config = dict(
    init_std_qkv=0.0541,
    grad_clip=0.5,
    schedule='wsd',
)
Each number is 128 + 24 x the weight over the matrix's rms, rounded and kept within 0 to 255. Layers, rows and columns count from 0. Numbers have three digits each.

# layer 3 MLP gate, 448x160, rms 0.102, rows 268-281, columns 0-159
133144094141125085162127130101158172117073109160134124128157159079146096097098107110148131136130173099153191146126109107130111070139155118144102121122069124137098160139144151121168148133156100130144108148129134138114165108158147096162147167121122151090097112073124135067139114122109117179131106087140178119120102133128126116117134093134176084140135122111141106099141122127137166116115120127145151131076154127108126144143086143133120127143109179184127151147102153146170140134135164
193149132117123139125154176103150084162165144162132116115176121145113167118109118134124092137116104113149149109142153124154148150116133105104140161158137160130122063106117146140121131164123114154099112156158141095119124132111137154118134143116152154182081091156077136148120166116143139143118113111112118078137136120133134158128141131119113105153121119084081180095122130133129102134111136124157155123157096143127094138101155115133135108129117123163092110127102136110123126101137107
054142094119095139177104093151132117147153129152125118147151104104136094097079095092128151101072137133139090126094141140121115126118148123152103120107159119140122110103108105139126141172116125166103137105138112100118151131150122154131103123134091117094159134111106158106143156159137147121142110174142193125205125112069111116122120078193151179083128149135135119115176110128174106138160097156153131142094134127117127166142158161138144084123122127112116142137126128133137135104169144
160137128065100176094135117144059178122116108120124127144169155179167110116158124140099094066106105094133091134149095101107182147135130139141138157140085211162136130112132107099122118134154159087158159154105201098100100105116118115112143144169138149141145150123139155135114101115120149119110099142111144098122127153157144138129139115109125143112107162155140090128163137130114111108130127135107152132138124109145147106129106118151115117135114057127116121122124111106127139076158098
139157186090122121103126130109141122137162134139109160149108098104148143134095153129143139132186127148105120086173128138132140095087121184099141143110124103097079121100132116127142118117134140129126103190107109114101104153102158184130120124132144127144101092093177127138115112128088112084106173099141156160129094132132109165127158126125080101160120175101126146175118109099070121131110111142102144098102149122100121113148135155126097110120113141126103144134119161092104092152099153
177094091105123145146126104126183128120103113153152141130133120110132148151146108120109124159094121149095100129130142082116094095143150109153099111192111122122151132133119141111159141147139160140120136147066128120125126156180113132178136072122151133095130132129093108136142126134152110096121118178144132147153130120140132109113113138141095164137078114103126158140134123137097148110119132111110100079077108142147140142167126113175103115145102130152122132129133146162111132105126139
108142092168096115108148138123124152118118089143105100141103163105138176141138150123124141110172128098166128120136110169133117145069156154128124137135140176116127170119132143138110116139135154164157149124141110123136105171137143125135116091119186142091069148097136130122134123137129126152135123158132109138140177103140126124102140159133072150138123095123167118108108150107129131142108135116155110071148132179096074151164105128137178114083134120106091142148114152109106143126154130
155142120090110192130121148115157105113134127124194151157156134111114162141096147113111133096101136115122127114120129128134134105162169112122136107122156095135107102075120129126093147134163104138084160110150123079128156130153099151172114118122114107128099139158106092085147115132087134134154119110180131156152144145106129137085134099143123156138139150127069147109110115116158135182118117101134088138117102115144145147107118134152144152135126067082109168142108114088082149120118112
138161142139165159125118077127087133131106106125111128141095106140190137143120144139184130098115121096108114139135124102124144139139135132155130106127125175154129125114112120118121163148141154102109107135124104125135157107096099095111095116117149105120117112086101100151123122156095101179126113115136134143129125141120114122118104174112124152117100103142101152122134119136094115121100126145120133079142119138104138121120119148111108092134107138132147137187118137120119109123147107
138144149130123112122089124139101149138135114149091123122078067121120145119155094142100123107142150130140132166149136139159118136098142145111108156125116066136163100124081123125124107100158137129173089133115132105142135138154171135129102101143137105109150108110126165136115140147072127111154153190123113141119079135094131169164130129104123162108122140118106124118153133105120168125167133133104130110140141158114089139112127141116094145114100102112174127089139117156103104171114180
111131103129118097124100167102138184160134127071130158156138136149127141101141121168103194105158110119122130144091099131120174137128118145084138107148125119160121105115165089145139132133119114092140132116113122132132138138086137089092162110177105143132096147146153108109121134117132116150156127084160128158118103152118141130137103152141172145138161075137145133155122119166133119117143150113114059125104130067101151115106207094106129142135122129113137129106162121202145156113073152
088127111168085145121098101111120118130122101134118092145174167118153111100106106087129119154136144118150104135134112120099112063114155161146140141127154169135126144153112132090149145141153136162120178139128154119109140144153123169143138170140140121099087131088134180131117102086113148154162090129131045104137119107119163163146167119166131104152119141129156143158120137138135156124115129137097116105151103115108131130167125167139161100106140122132135117171085059123102200143104127
111172142127146146112136142125141149131130104134107124105093118111124168136075109108106139088122112145102129107178143123117159164111128139122152081094135126128163108144146107117101148122131114125143113139115163141120176140119088150090124098101109151135122114110130150158121137163103146109176124114149129099100100125167121138120051108147101172092109124146103105135121108107114129084095144099126150093144158133117141133109091179131122101127151180103143141113094146103076153116150130
162143126103159096082147108149131097106167153133172130118109126113036130162171105124139161108110104126154151108131107118158136138095071127136139147135123128164137068086101154098162151172135128105115126156130135159159140140128140150142138108132119151120110171147143108154107134110171108117097170120137149142103156159091116139125135113124100105165140165135154132113149120149145162125139143143120131134107147102122130138147134081112139104104133129100144134141167102088112156118082109
# layer 3 MLP up, 448x160, rms 0.103, rows 268-281, columns 0-159
131107173128144128107112077102070133095132140085147124140093112084158122077163109157088111132148129127149147102169179126147137138120126109139118156173113135083082158066135106174134093160124120119121084129141139113169129139097135082113081132104095138122155178136134135144109169110098170105159160132119104108135121116114114104136150161109146158173091112121125158139103112140114154128140120131141094122178114141128177115138123150124153096092130166174139068154120132132146157133160115
118121135120152099163137096120088186113103091138145136141156131119127114080132110087091135109122133136089124171096056134110106129113159125143112128079131131159074161141128146096142092107160143110110102118117121162122113101113145126118162130102118104109112126112169120137102105086103133088142108161144130153141125095116127106134108132106184118128090124155160092166132136172148138101137079134128105105112137132157145140127123122144111114132113095132125160105135106126111128133129120
168116095139144118162123169108110141128142129113109112111177156097129179146108084178155095167140146118157149131159154140129117106110125102124133179132141092105128174162138118154132176153109133136152139122145132110153168124075139156165127092084152157119118157141138138118163119132151114131096132154160110139121129118115112170115174132135075192114120131138104118108085127131147101185121127074096116110139125124145169149163120147099102156156148100124136111108105133169121139193116109
138118150105145127163155123145126155146120144146109149125108159137136163132149121109156114113123118183113150125102154157113084133124091082113121094132113101156138122110159125128157109189117099128143116092101165143150121142110110127090136111117149116117162136163104115135150139164153109151118153078172123143129127095180103109116091130142155111122147117136129159114113130165137154136141093117128122129116122142150151127117149161124113137162121180106159081119167171132154113098156165
111144137126116122110132123150132126115151132138148135150143099158114160114065088128110173135153142151101118080173104150103162094145146148115161145137105094131118160120089131182099127102099094099123157112108129102092140134138117124189085137162153118083150137102134155109115135110122102128166134101059136127121165124113121134143105121120111083144113168111116123140114108118147126125138122123073134159159098119145146133099108105100107120099117134132160153159121139135086174088145121
105138119126095092120121125121123150158111103133118134109115139192180137105139122112145158109108147155144122096134122109159116114090145134117124129128168098150107123136123145136133156157153134132123170142105142129079113106088134167162143113132167169113125163102130145125164108146116106101080140092093168176122087105097120148123110151098126111140148114108141132116105135132109097124139147084101121112139113178153156093165135115130084124084127093124161119153146163117103111105108115
117156153129163162121149136110096131128143131126175141156076135099110126125139137114078101088173105096140141107135118161131103139158169112106145121133106103123132153114119110102114159140128134132104138122158140097110175145123092122155109117115111101128148123092112148125179126106106098140112110087118199115151095122112130127096127115106111142168129103135098131090148177133120114178086175123121118155087085130127104118122112137151095138150135146157138132108140129148107106103129134
143100112120118137095106170119150074131164097127171139169112118144175127124130124148095125112098118124114132106120074111102119137096126190136117165151095177127139142164132118099096132118136128143129132097131119110142097186149154110098134126079141118128133149148128131153115123095072157119139128119101186137139192119159144087151146112126140113164119128114164165113130153118179129121148111089117100097125109126131121149161143145123128110148086183148137153139114130080120106140152131
125139093085106153130139085151145142109141122149115130096159095157205135112094160131175148122113098111138113137144082089115128113091155141142144129112132175140115148141123157113130171137135132112101131137152103085120096069112112148119092150113149109155146121111123135137130129141104118124147161147131121113155123098105142133132091139105124130094092122139105111133113093121134105115110109104145121110137123139127183179092126163117083120108064136103171135148131105148133123137188122
132142108125144098113108133120093195134130104142120142121111047092136117141119119133157121116086149145132103136125131142178128118135122095101086138131123114118176092146111162100121119119142130120155138117130111144151145122106142144151142095141098113118114119125116153146149109132165123110127128106159159119145128150149166177165138121137108155137127116116107127116119099114134187083154132116092091146093138134095105137149140128118103125140133070068149084146099103167083139172118150
142126146127143136165154121156071100126115121130123136140135127143117138157100163173123166147112143121131134148085117106089154137143105120144132092133112128146131134102129127105152097088159116124146100155116139098155092102141142128124117108119130122155127164118149050069146108122090158141153152136124085137149159107131116188123128159115137129146142135135126163176096100137101171099065135171106135093120153109085177143176116135134149168111123141137135098119175117154091159121088105
126148157151112082126138145123116130122173132146103140138123135116198126152126114139143119126137151125167103099110109133101155150111171119133125145165152130124117105165076150105114125151147126105162132114130142136139196144180113137134100102128100132121097124123148099136117162089152163182142118121120089122150126097098137140145136106145160112199088126132101127112094148152160109149183129157076101117100150122124153138126118151160188163118152120086163132161129122126074119137131155
091146095125146108136101127097114128136182119131132165128086110087164159138109151100125140081128070116085126078154126181153151117083120114111137125112126127121129123109182136119130154138130109182158109138143131130164156125077099129104175106130145126118109135123113139122121149161132099116141134115089145125120118134137150110194083128144096145124124137123072112119135122139124158100118103118130125096122140080121127128131105136139141147135134129118199139116121147098117123119146121
113113119119162148157101127128106169109139083147153105165156128146133153117125173142151125104168146111136126187144133152092147123150164176070141139127142149130124173118096083103159137142152143148152149119144114128119123155094106100088132174145092095132132122154136104132143142146091163147139135127134122102188110094112145146131130110137123152090129120094114134116123100116109068151113161142141093141125137137149156153133093164136089165100103131136131161136126159139115112127142116
# layer 3 MLP down (transposed), 448x160, rms 0.0639, rows 268-280, columns 0-159
158120106147111084167102114109163152141102120120109132096165117140105112125125095116154145143136140154118111148122110125113165123110127148128125138102095131132148127099097150118164146122134124090140142153100136088118137163174157127134162172066163147119134130100143129111124160125098083169112107124163144134106193153170141169138080110139154052143106127101147118117111157133142148086098133127067151168050155169094099162107117102117116162119115100120146166136123132136183143106084168
142141129151149142145116164099134097130149108137114137170175121122122127152130131154144115150130146108123122119081163138126165097097159112114143165161123172135146125149130157160092157137121161112150167128126144127127131127136150139137156158121129140160107117129136110153114181126117131119141138119110160086116140111134138154129169135135146081171139132084139109117129215131154136167148147145149102090149142118127116138092144125132136115143149155097147072119121177103105105158159111
104097106111177093115122117081134130142103130112146115121160149135127105153118117117113109112129112091122133114166144144131128125085129144132172141111111140093130092113126124068150142143146174144145152141128134118106113159138149111147073068114166129160082114161149082144117150132162092137127100146140151114204087106102133108142137184139138156127144096116139095116143123107129118129072160127083137122113187037149143098110108120111119136112141163169192111112160101129138132149129159
141110135149130151109103122084117114171089125129157113137113106142140105091126127106101117116135108135100101116140124093122165121109130150117130161180115136127124166099137118137087090112116133137132129115164109102087113144110112134107146139175154131095176114122143120091125143121115148117146123174123149134139118141109139116173176111145102091105118154115090147139112112130125124096150163112180121117166125173150101133122100104126132144138108032166086100138124084130141151161129135
124094150140097151154157108113119124133100131127139117109147169091131121117161150133153100151118113082155124161102123144168075146119117089143084110095122155135150125142164146077140126137168168128114125140138153128143123134128141122118124123099115124193109130145109105136113141129128115120099113119179103138118116118142102115123163110132149153105142078138153131128133131191123130140144150115148107109076148110134141070127140168122161114149138146110127108089122098123162103131132136
093119134123122169088137128114105128140147172134139132125100155130081134153120141119117146113160127106157144162133135142140149135158130116097163126111118125147113085130103137118131118120084110097145120062144150170132124127110127120110120194114105105126116131137129122118074146092154142184163152129165142096118135143132148135183137145135134138117151135154158102131135150112147107131134098144152147149144127089111114103076132155129176138145131114105112151141109088148112137166143146
154112106143111116144157113158181121142138073106090109109174192126162143141146137177162112131104128115139130119092105148101122115097151133117138089126149135140134121131120158128139105112145162091152101150108139158167107134151153125102133111137166155153096107140128149114116184159131120127129129141157103133113163129139122143147157187122137135134099111098149098129115118161133179113145152131141128058151163112100134121134133124154142130119151169119110149127112126110129128154143122
134146135118167146159179148130137171102108154114108083103139182120130083133140176131163107151139122110149103144135146121172115167133165098172140133169165103119147107117136124120147098149135170168130144157129112137134146132106132161175102134170137156158145100120093110127119129133142088114105132052193088113129123145101103122132131115130154163130139098125081084143085131145106164122120172150161122137157140160156100083108111140146100153161151083127171155114135151180141107114131134
133117146162125152097118185122092136153121134088144172158120173113078106137146076133092141130140155157139126133103171126149113137120094106107123153134153084118117101077105109146144082108134108169131144119118157127164132142115141128138144123125096134090141127143155111099127113078127158114123095115123140134124135156169104114096152093147129133154135155144145128150107154139133158169137128133098136136096147130115080100158115085129139141150195121151069132100120166105111146134105131
143131132130104148141146094121170074090113132111140119133130185125144099123079149117128115134148105093130126129117142116090116124118133123115170120102145152148096149146136128129141137140112126118078097139122150142118106125122114124122168166123162167145138142114148106099104142125149144155133101139104104085139136137099097125089146123122183083143131118139158128122137131164135080127094128114155155121145108126155152133101123153149158123135163134131102121113132144117165128091153087
152173143107127120112148152147133110121158135106108133164115110116120129125121137121137112124075193142136177168150121107169129135114093153153123158138163124113127159128124120156138107102151090117138135116123161142116143099156094118174115113114162135102143156104178134067116112158068131081105121130128132084113167120135137115141176134148163092080124116116128092109155119125104082136138108117088130113110149150140123136167105153153110153165079123073156093161112101132099115118152165
146130099114143105098100145144105108159137127138169175129158162098106095106108103141149152136148082119105187121146139083140187145134137110126132138148123100132132142114129104170108114096073117108125104150144124096127087098075137079113135141104133111129183150119086144088129116168142105141158150117161134103137158115155125117085109124108079130081150144167123128137101162125087120163116157093159125147145131138106108133122137118135096096126124182126133145072148135140140128140109167
169102145156103141148142090164125113124104149126119104159144162175133094135150135141123120142134168142157135180115145089105073135168150142145077140144143137123126140143081160141145129118140154089101109157115139127131101123148151108135150139161108141116139129145158086109109112110136131111104130140111123125132152131107122158072150092147157145128124136128156160116135147122104095172140112169108121172119146146128132137115168135112104105144077110142108127150165136120156092152114129